config = dict(
    n_layer=13,
    d_mlp=256,
    norm_place='pre',
    rope_base=9720.0,
    qk_norm=False,
    init_mimetic=0.5,
    optimizer='soap_variant',
    warmup_steps=200,
    final_lr_fraction=0.0,
    doc_mask=True,
    z_loss=1e-05,
)
Each number is 128 + 24 x the weight over the matrix's rms, rounded and kept within 0 to 255. Layers, rows and columns count from 0.

# layer 3 attention query, 256x256, rms 0.152, rows 248-255, columns 0-127
[[170 120 125 109 137 142 143  94  99 141 130 148 135  83 115 114 151 146 165 131 155 119 168 159 181  94 113 136 126 109 144 107 107 135 132  91 124 114 127 170  97 162  89 152 124 162 101 155  72 100 137 149  97 182  99 144 164 102 191 111  98 119 151 103 198 102 147 148 113 152 102 137  72  89 166  90 157 110 106 141  80 134 164  64 146  99 111 148 125 164 101 138  95 141 177 127 109  90 142  53 120 105 123 109 133  66 157 153 126 117 115  89 156 109 126 107  96  69 186 134 156 146 118 165 142 105 134  98]
 [141 126 156 154 130 100 103 132 156 127 119  88 108 118 122 153 125 147 105  77 146  76  81 102 124 163 152 106 125 132 108 138 164 127 108 153 134 112 141 106 181 114 158 145 136 130 176 145  94 108 109 135 137 101 111 120 101 122  90 121 133 158 148 136 151 160 124 147 163 161 119 115 131 144 130 128 156 154  50 191 142 107 133 110 138 116 106 170  94 122 187 156 125 133 133 138 116 104 183 138 146 131 152 126 161 120 154 135 130 141 181 171 157 137 124 153 122 125 143 134 136 103 128 122 133 133 153  87]
 [158 127 133 100 142 133 120 124 185 142 135 148 173 138 151 149 188 159 121 108  93 123  91 165 116 159 125 123 127  89 129  80 155 133 117 141 166 103 142 156 166 154 131 146  83 152 125 110 126  86 145 155 127 136 139 107 145 172 114 165 174 146 128 116 137 143 123 106 129 134 153 113  94 131 118 132 113 113  70 112 107 117 162 100 135  69 148 143 112 180 156  99 141 131 145 116 138 133 103 125 160 155 123 100 142 128 103 175 131 139 117 153 123 132 151 178 118 121  90 139 140 131  70 133 152  82 103 121]
 [107 172 120 134 108 134 122 111 112 145 144 134 179 133 113 102 178  83 121  80 104 100 127 135 128 121 121 147 184  77 145 129 116 101 154  96 150 124 116 134 101 147 140 180 115 122 124 125 108  72 138  87 111 107 103  83 128 144 132 127 148 125 120 119 101 117 152 122 159  93 143 118  94 138 113 143 141 162 169  92 128 164 121  96 125 135  78 151  92 126 135 108  92 134 117 150 155 113 128 122 102 157 100 146 112 138 125 127 111 129 115 103 151 120 137 100 117 117 138 124 122 103 137 126 150 163 131 158]
 [152 137 158 107 124 127 133 117 107 170 113 152 142 121 171 107 142 100 135 122 100 103 102 141 128 130 136 110 105  75 151 160 103 181  93 123  83 151 122 127  91  85 130 123  98 117  79 152 137 168 123 130 112 156  78 126 139 138  95 128  87 109 113 135 151 111 135 141 160  95 126 133 102 154  83 121  75  84  85 158 124 106 115 108 147 126 144 130 120 127 150 120 105 150 122  90 147 121 135  87 116  94 166 171  99 105 120 158  73 142 140 130 138 112 124 113 127 148 149 144 112 161 132 155 131 117 115 115]
 [151 114 113 153 127 135 115 162 148 120  98 149 105 139 155 152  88  92 108  80  94 122 117 140 157  98  94 101 135 166 105 140  70 172  97 128 104  95  96 117 107 129 138 133 160 111 106  78 136 129 141 108 126 147 106 115 144  98  83 124 137 108 102 146  96 126 100  82 131  95 157 183 102 144 155 114 128 129 127 108 112 163 139 167 177 150 110 122 123 121 122  81 184 145 141 126 168 120  98 133 135 151 104  96 152 105  60 100  70 121 106 126 187 157  98 154 163  73 138 124 164 109  71  87 118 100 116 123]
 [140 153 133 119 155 183  90 143 116 113 125 150 111 118 122  80 102  94 160  51 151 124 137 119 169 123 125 156 160 135 136 141 107 138 125 147  88 132 121 123 178 116 142 110 120 136  87 131 145 120 145 143 135  96  82 110 106 140 134 170 180 142 118 117 116  97 112 144 154 153 107 138  85 165 174 197 150 108 137 144 164 108 115 107 111  84 132 123 153 108 157 107 156 135 118  73 121 146 132 157 163 135 138 129 111  92 132 129 139 120  60 122 138 137 127 127  98 125 126 100 129 155 126 154 108 143 134 129]
 [148  73 126 164 107 184 132 127 155 115 116 139 148 117 137 149 174 103 160 118 112 147 155 114 158 165 201 139 146 110 115 132 117 121 144 153  92 137 139 108 109 176 146 146 161 144 160 134 126 106  90 146 144 139 139 104 134 175  97 107 138 143 120 139 126 139 120 143  99 151 129 141 170 115 126 154 155 136 123 142 138 139  96 110 144  78  62 183 153 122 109 128 124 146 117 103  97  77 102 180 158 135 148 106 135 166 151 148 144  98 147 161 147  96 133 122 140 112  88 154 122 124 138 153  96 119  71 144]]
# layer 3 attention key, 256x256, rms 0.144, rows 248-255, columns 0-127
[[ 88 108 136 105  82 157 112 130 134 182  91  97 127 137 121 165 129 103 164 135  93  90 130 107 114 175 111 142 137 200 168 122 140 131 147 101 133 180 148 124 133 130 177 126  89 116 134 138  78 101 138 129  98 103 115 116 160 116 141 107 136  93 162 114 136 123 128  79 142 142 159  97 162 132 125 169 160 129 129 169 126 136 105 102  94 145 165 110 104 101 117 111 115  91  76 113 156 152 172 147 157 103 114 137 116 127 111  98 147 134 116 104 156 153 115 110 139  84 181 166 136 110 165 136 157 120 103  89]
 [ 87  92  85  86 144 158 102 108  88  77 116 117 113 106 113  93 161 112 101  92 130 140 104 119 147 152 116 158 120 110 153 147 106 105 177 144 134 160 124 132 104 132 138 104  87 137  87 130 139 113  90 107  91 125  83 105 135 173  99 137 132 103 105 124 166 138 148 142 149 164 132 108 126  96 128 139  83 140 205  92  98  68 134 129 160 103 127 133 133 141 129 160 143 139 105  77 126 153  92 118 128 101 109 106 138 116 150 154  90 122  81  96 111 135 114  87 105 158 109  97 155 128  67 143  97 120 177 145]
 [147 162 118 133  98 142 119 125  88 120 108 131 113 100 125 111 129 111 128  74 146 129 157 156 141 184 143 132 127 108  87 145  94 125 115 131 129 152 102 137 120 127 101 112 120 149 125 154 130 117  93 135 142  71  92 132 147 138 100  95 150 119 131 119 140  79 120 141 149  88 127  97 163 126 187 141 142  93 162 122 100 120 130 147 139 135 103 109 127 123 128 142 110 191 121 115 119 144 135 164 119 145 135 123  99 131 114 106 142 126 155 137 138 125 138 116 108 150 131 128  86 122 146 121 140 160 119 149]
 [151 118 155 113 148 141 124 105  81 136  93 125 126 123 142 145 127 129 137 136 157 135 167 108 180 129 130 126 138 165 113  90 156 142  88 132 130  62 163 143 150 127 119 105 149 108 160  95 116 126 138 147 140 131 151 170 121 132 131 123 127 141 133 148 169 109 114 136 154 162 112  92 137 165 174 152 115 110 135 168  87  86 159 119 152  93 142  95 110 119 142 120 110 160 124 151 114 137 155 170 149 206 143 158 138 106 128 146 120 136 181 109 115 110 117  84 129 134  42  79  97 134 127 154 115 106 124  89]
 [137 125 129 141 155 117 102 118 140 110 115 108 128 167 161 127 151 108 145 139 117 129 119 111 137 117 153 108 125 136 102  79 147 126 126 123 129 179  87 180 130 133 132 113 133 132 151 118 152 116 122 160 167 101 139  94 145 100  72 171 145 152 100 134 137 121 140 124 107 123  95  83 106 117 104 150 145 154 141 145 128 143 118 116 140 111 144 154 102 128 140 152 108 105  84 112 121 155 119 172 145 115 121 104 156  96 143 102 129 121 140 111 153 114 182  88 146 132  81 134 139  99 152 172 124 147 123 150]
 [157 132 135 140 102 118 162 129 140 168 143 107 148  84 116 130 145 142 115 154 147 139  83 139 180 107 131 141 172  69 112 152 139 125 113 122 124  90 139 105 147  92 101 112 150 150 120 138 132 200  94 145 115 109 110 125 124 119 127 148 177 104 121 124 150 152 156 155 140 115 117 140  79  98 129 146 141 120  96 170 148 160  94 103 146 127 119 134 101 124 101 119 116 149  96 143 119  89 154 108 139 124 126 132 144 174 119 130 154 159 128 152 120 129 133 124  60 129 102 147 113 123 149 108 110 119 134 130]
 [173 132 134 109  80 113 149 118 141 101 110 137 144 109 145 146 183 145 117 156  97 133 105 138 150  97 148 129 103 141 121 125  92 112 129  89 126 121 128 128 103 153 136 108 135 104 132 132 176 121 130 160 118 107 161 179 124 115 139 118 142 112 138 138 106 103 124 141 112 134 138 132  89  88 132 111 157 145 126 137  60 111 131 125 119 141 133  88 159 117  96  90 120 163  90 147  93 106 118 117 104 116 150 112 138 130 131 174 138 135 108 143 135  88 168 104 143 154 108 155 118 192 140 125 167  90 146  96]
 [120 128 109 143 114 149 128 149 148  70 127 122 145 141 149 123  86 150 125 105 163 111 129 130 167 145 137 106  91  71 128 139 148  88 109 159 131 113 119 166 142 160 178 130 142 119 136 137 106 117 108  84 122 166 127 157  86 151 119 158 138  88 150 173  94 113 135 132  89 138 134 114 157 146  99 137 129 130 130 106 125  99 130 135 111 165 153  50  80 122  84 111 119 108 114 141 168 116 164  90 150 135 119 177 159 100  95 116 119 176  90 128 135 115  97 138 117 125 140 124 132 102 162 149 108 169 162 117]]
# layer 3 attention value, 256x256, rms 0.142, rows 224-228, columns 0-127
[[133  89 118 142 123 126 120 156 124 145 110 132 111 159 122 130 141  98 121 143 105 145 109 174 129 117  93  97 143 108 168  87  96 118 135  82 123 108 112 155 108  93 155 108 124 132 137 104 142 139  96 101 109 136 150 154 112 167 132 125 159 144 128 151 132 138 123 123 129 114 113 111 109 136 126 166 178 128 114 172 128 136 180 105 144 164 136 137 123 109 162 139 159 111 139 126 152 120 155 101 117 127  95 129 128  93 151  78 123 150 143 135 119 136 127 116 140 139 106 170 146 148 112 138 136 144  89 118]
 [133 152 170 102 142 155 131 114 132  97 144 136  93 144 130 130 176 127 123 154 136 108 119 134  95 146 107 140 126 111 131 138 146 170 110  87 124 132 116 152 156 163  90 150 130 127 120 139  82 128 113  98 122 111 143  85  98 145 169 161 102 102 104 119  74 159 107 107 136 127  92 126 135  86 133 126  84 157 138 108 181 147  90 161 115 168  93 135 149 127 116  78 141 176 154 180 114 107 108 136 104 125 131  84 151  99 147 119 133 154 126  78 128 114 131 125 103 120  86 157 138 103 115 145 150 120 128  93]
 [131 133 125 134 163 115 160 180  91 124 172 163 150 101  84 125 126 145 127 141 147 166  75 130  61 116 121 142 130  94 128 125 127 139 140 164 151 124 134 152 123 145  72 118 137  93 110 137  77 124 148  95 159 151 122 102 137 130 157  94 128 144 139 110 152 138 129 132 164 123 104 187  48 152 133 163  89 150 119 161  90 118 154 138 148 128 149 180 179 149 134 138 104 130 121 142 183  99  77 141 137 124 137 112 119 137  98 134 116 140 100 115 118  94 135 105  75 121 128 154 127 160 120 142 119 169 120 143]
 [134 130 115 145 158 106 128 131  99 161 144  95 129 125 133 101 136 123 115 100 131 112  98 102 124 140 156 137 184  91 116  99 112  87 178 139 144 136 148 148 134 137 129 109 171 136  84 124 134 176 129 135 101 122 127 141 124 148  90 114  88 145 135  96 168 100 110 138  94 116  84 152 132 113  91 144 115 142 111 124 160 139 101 128 109 106 124 115 133  70 179  89 164 138 111 139 142 137 132 164 140 103 135  99 138 137 188 131 130 184 141  92 120 144 144  80 133 134 133 140 134 136 181 117 167 132 134 127]
 [116 168 131  96 108 152  68 171 157 154 157 136  80 157 128 172 107 158 140 106 147 109 112 151 118 163 187 122 154 161 101 114 107 172 171 106 130 119 102 154 126 138 114 149 102 160 100 111 136 130 110 140 129 150 100 108 106 126 154 114 134 155 126 103 100 174 127 149 135 143  96 123 156 121 118 121 178 100 134  87 133 132 155 122 128 116 116  97 101 146  97 121 125 172 166 148 134  85 116 154 160 169 113 118 144 107  98 135  96 111  96 151  99 124  83 155 117 141 125 117 119 119 147 117 122 121 113 117]]
# layer 3 attention output (transposed), 256x256, rms 0.128, rows 224-227, columns 0-127
[[137  78 139 119 132  68 143  99 124 131 134 116 114 155 120 134 124 130 101  91  87  91  91 158 127 128 141 124  93  87 141 126 104 133 156 170 132 153 161 123 116 140 130 111 129 132 128 121 136 192 125 181 158 103 138 114 152 105 126 100 125 144 118 131 126 143 171 110  95 145 163 130 156 109 133  85 104 131  96  82 101 144 109  95 103 112 120 133 133 121 116 137 115 112 134 158 142 136 147 138 105 102 130 155 141 119 127 121 159 111 154 147 148 132 186 176 154 116 129 184  88 120 120  87 135 118 100 161]
 [118 102 145 165 137 132 121 119 106 121 138 152 116 117 125 123 163 137 113 118 131 128  98 116 104 125  90 146 121 130 112 127 117  70 149 137 144 123 152  81 155 209 119 170  97 126 110 131 128 103 120 151 104 141 101 142 157  94  84 109 135 119  96 123 132 157 111 118  97 142 133 146 111  94 152 120 141  80 167 126  93 166 123 162 132 160 105 178 125 165 160 151  99  94 123 130 105 158 130 138 128 113 128 166 120 132 107  83 140 124 118  94 146 133 110 117 121 128 138  99 142 157 132 138 121 109 157 112]
 [151 142 114 114 120 129 104  67 104  74 121 153 116 115 167 144 150 117 144 114  96 170 139 147 139 147 118 139 187 108 103 101  93 105 117 173 136 135 147 102 130 119 149 126 201 176  98 146 135 132 187 123 174 145 121 132 110 128 153 151 159 132 137 112 115 155 110 157 154 125 156 127 155 109 115 130 178 130 133 131 125 132  99 120 123 121 106 127 160 124 113 120 141 119 154 134 121 157 119  82 164 124 147 142 123 118 150 138 166 110  91 132 117 155 139 110 130 130 109 160  99 137 114 151 145 128 141 126]
 [166 143 141 116 120 125 159 104 153 106 122 141 133 161 155  89 171 128 131 152  84 160 120 153 132 140 100  97  94 144 113 133 113 140 116 121  90 141 114 125  89 142 110 124 119 108  88 162 136 114 116 110 162 119 142 138 138 106 139  79 145 131 133 132 125 141 146 107 124 130 154 111  93 123 134 131 123 100 128 152  51 132 106 146 143 175 146 139  98  87 133 170 121 122 122 146 154 152 179 109 159 126 100 107 117 131 131 134 132 181 111 165 113 122 137  94 117 162 159 114 124 155 138 128  98 148 135 117]]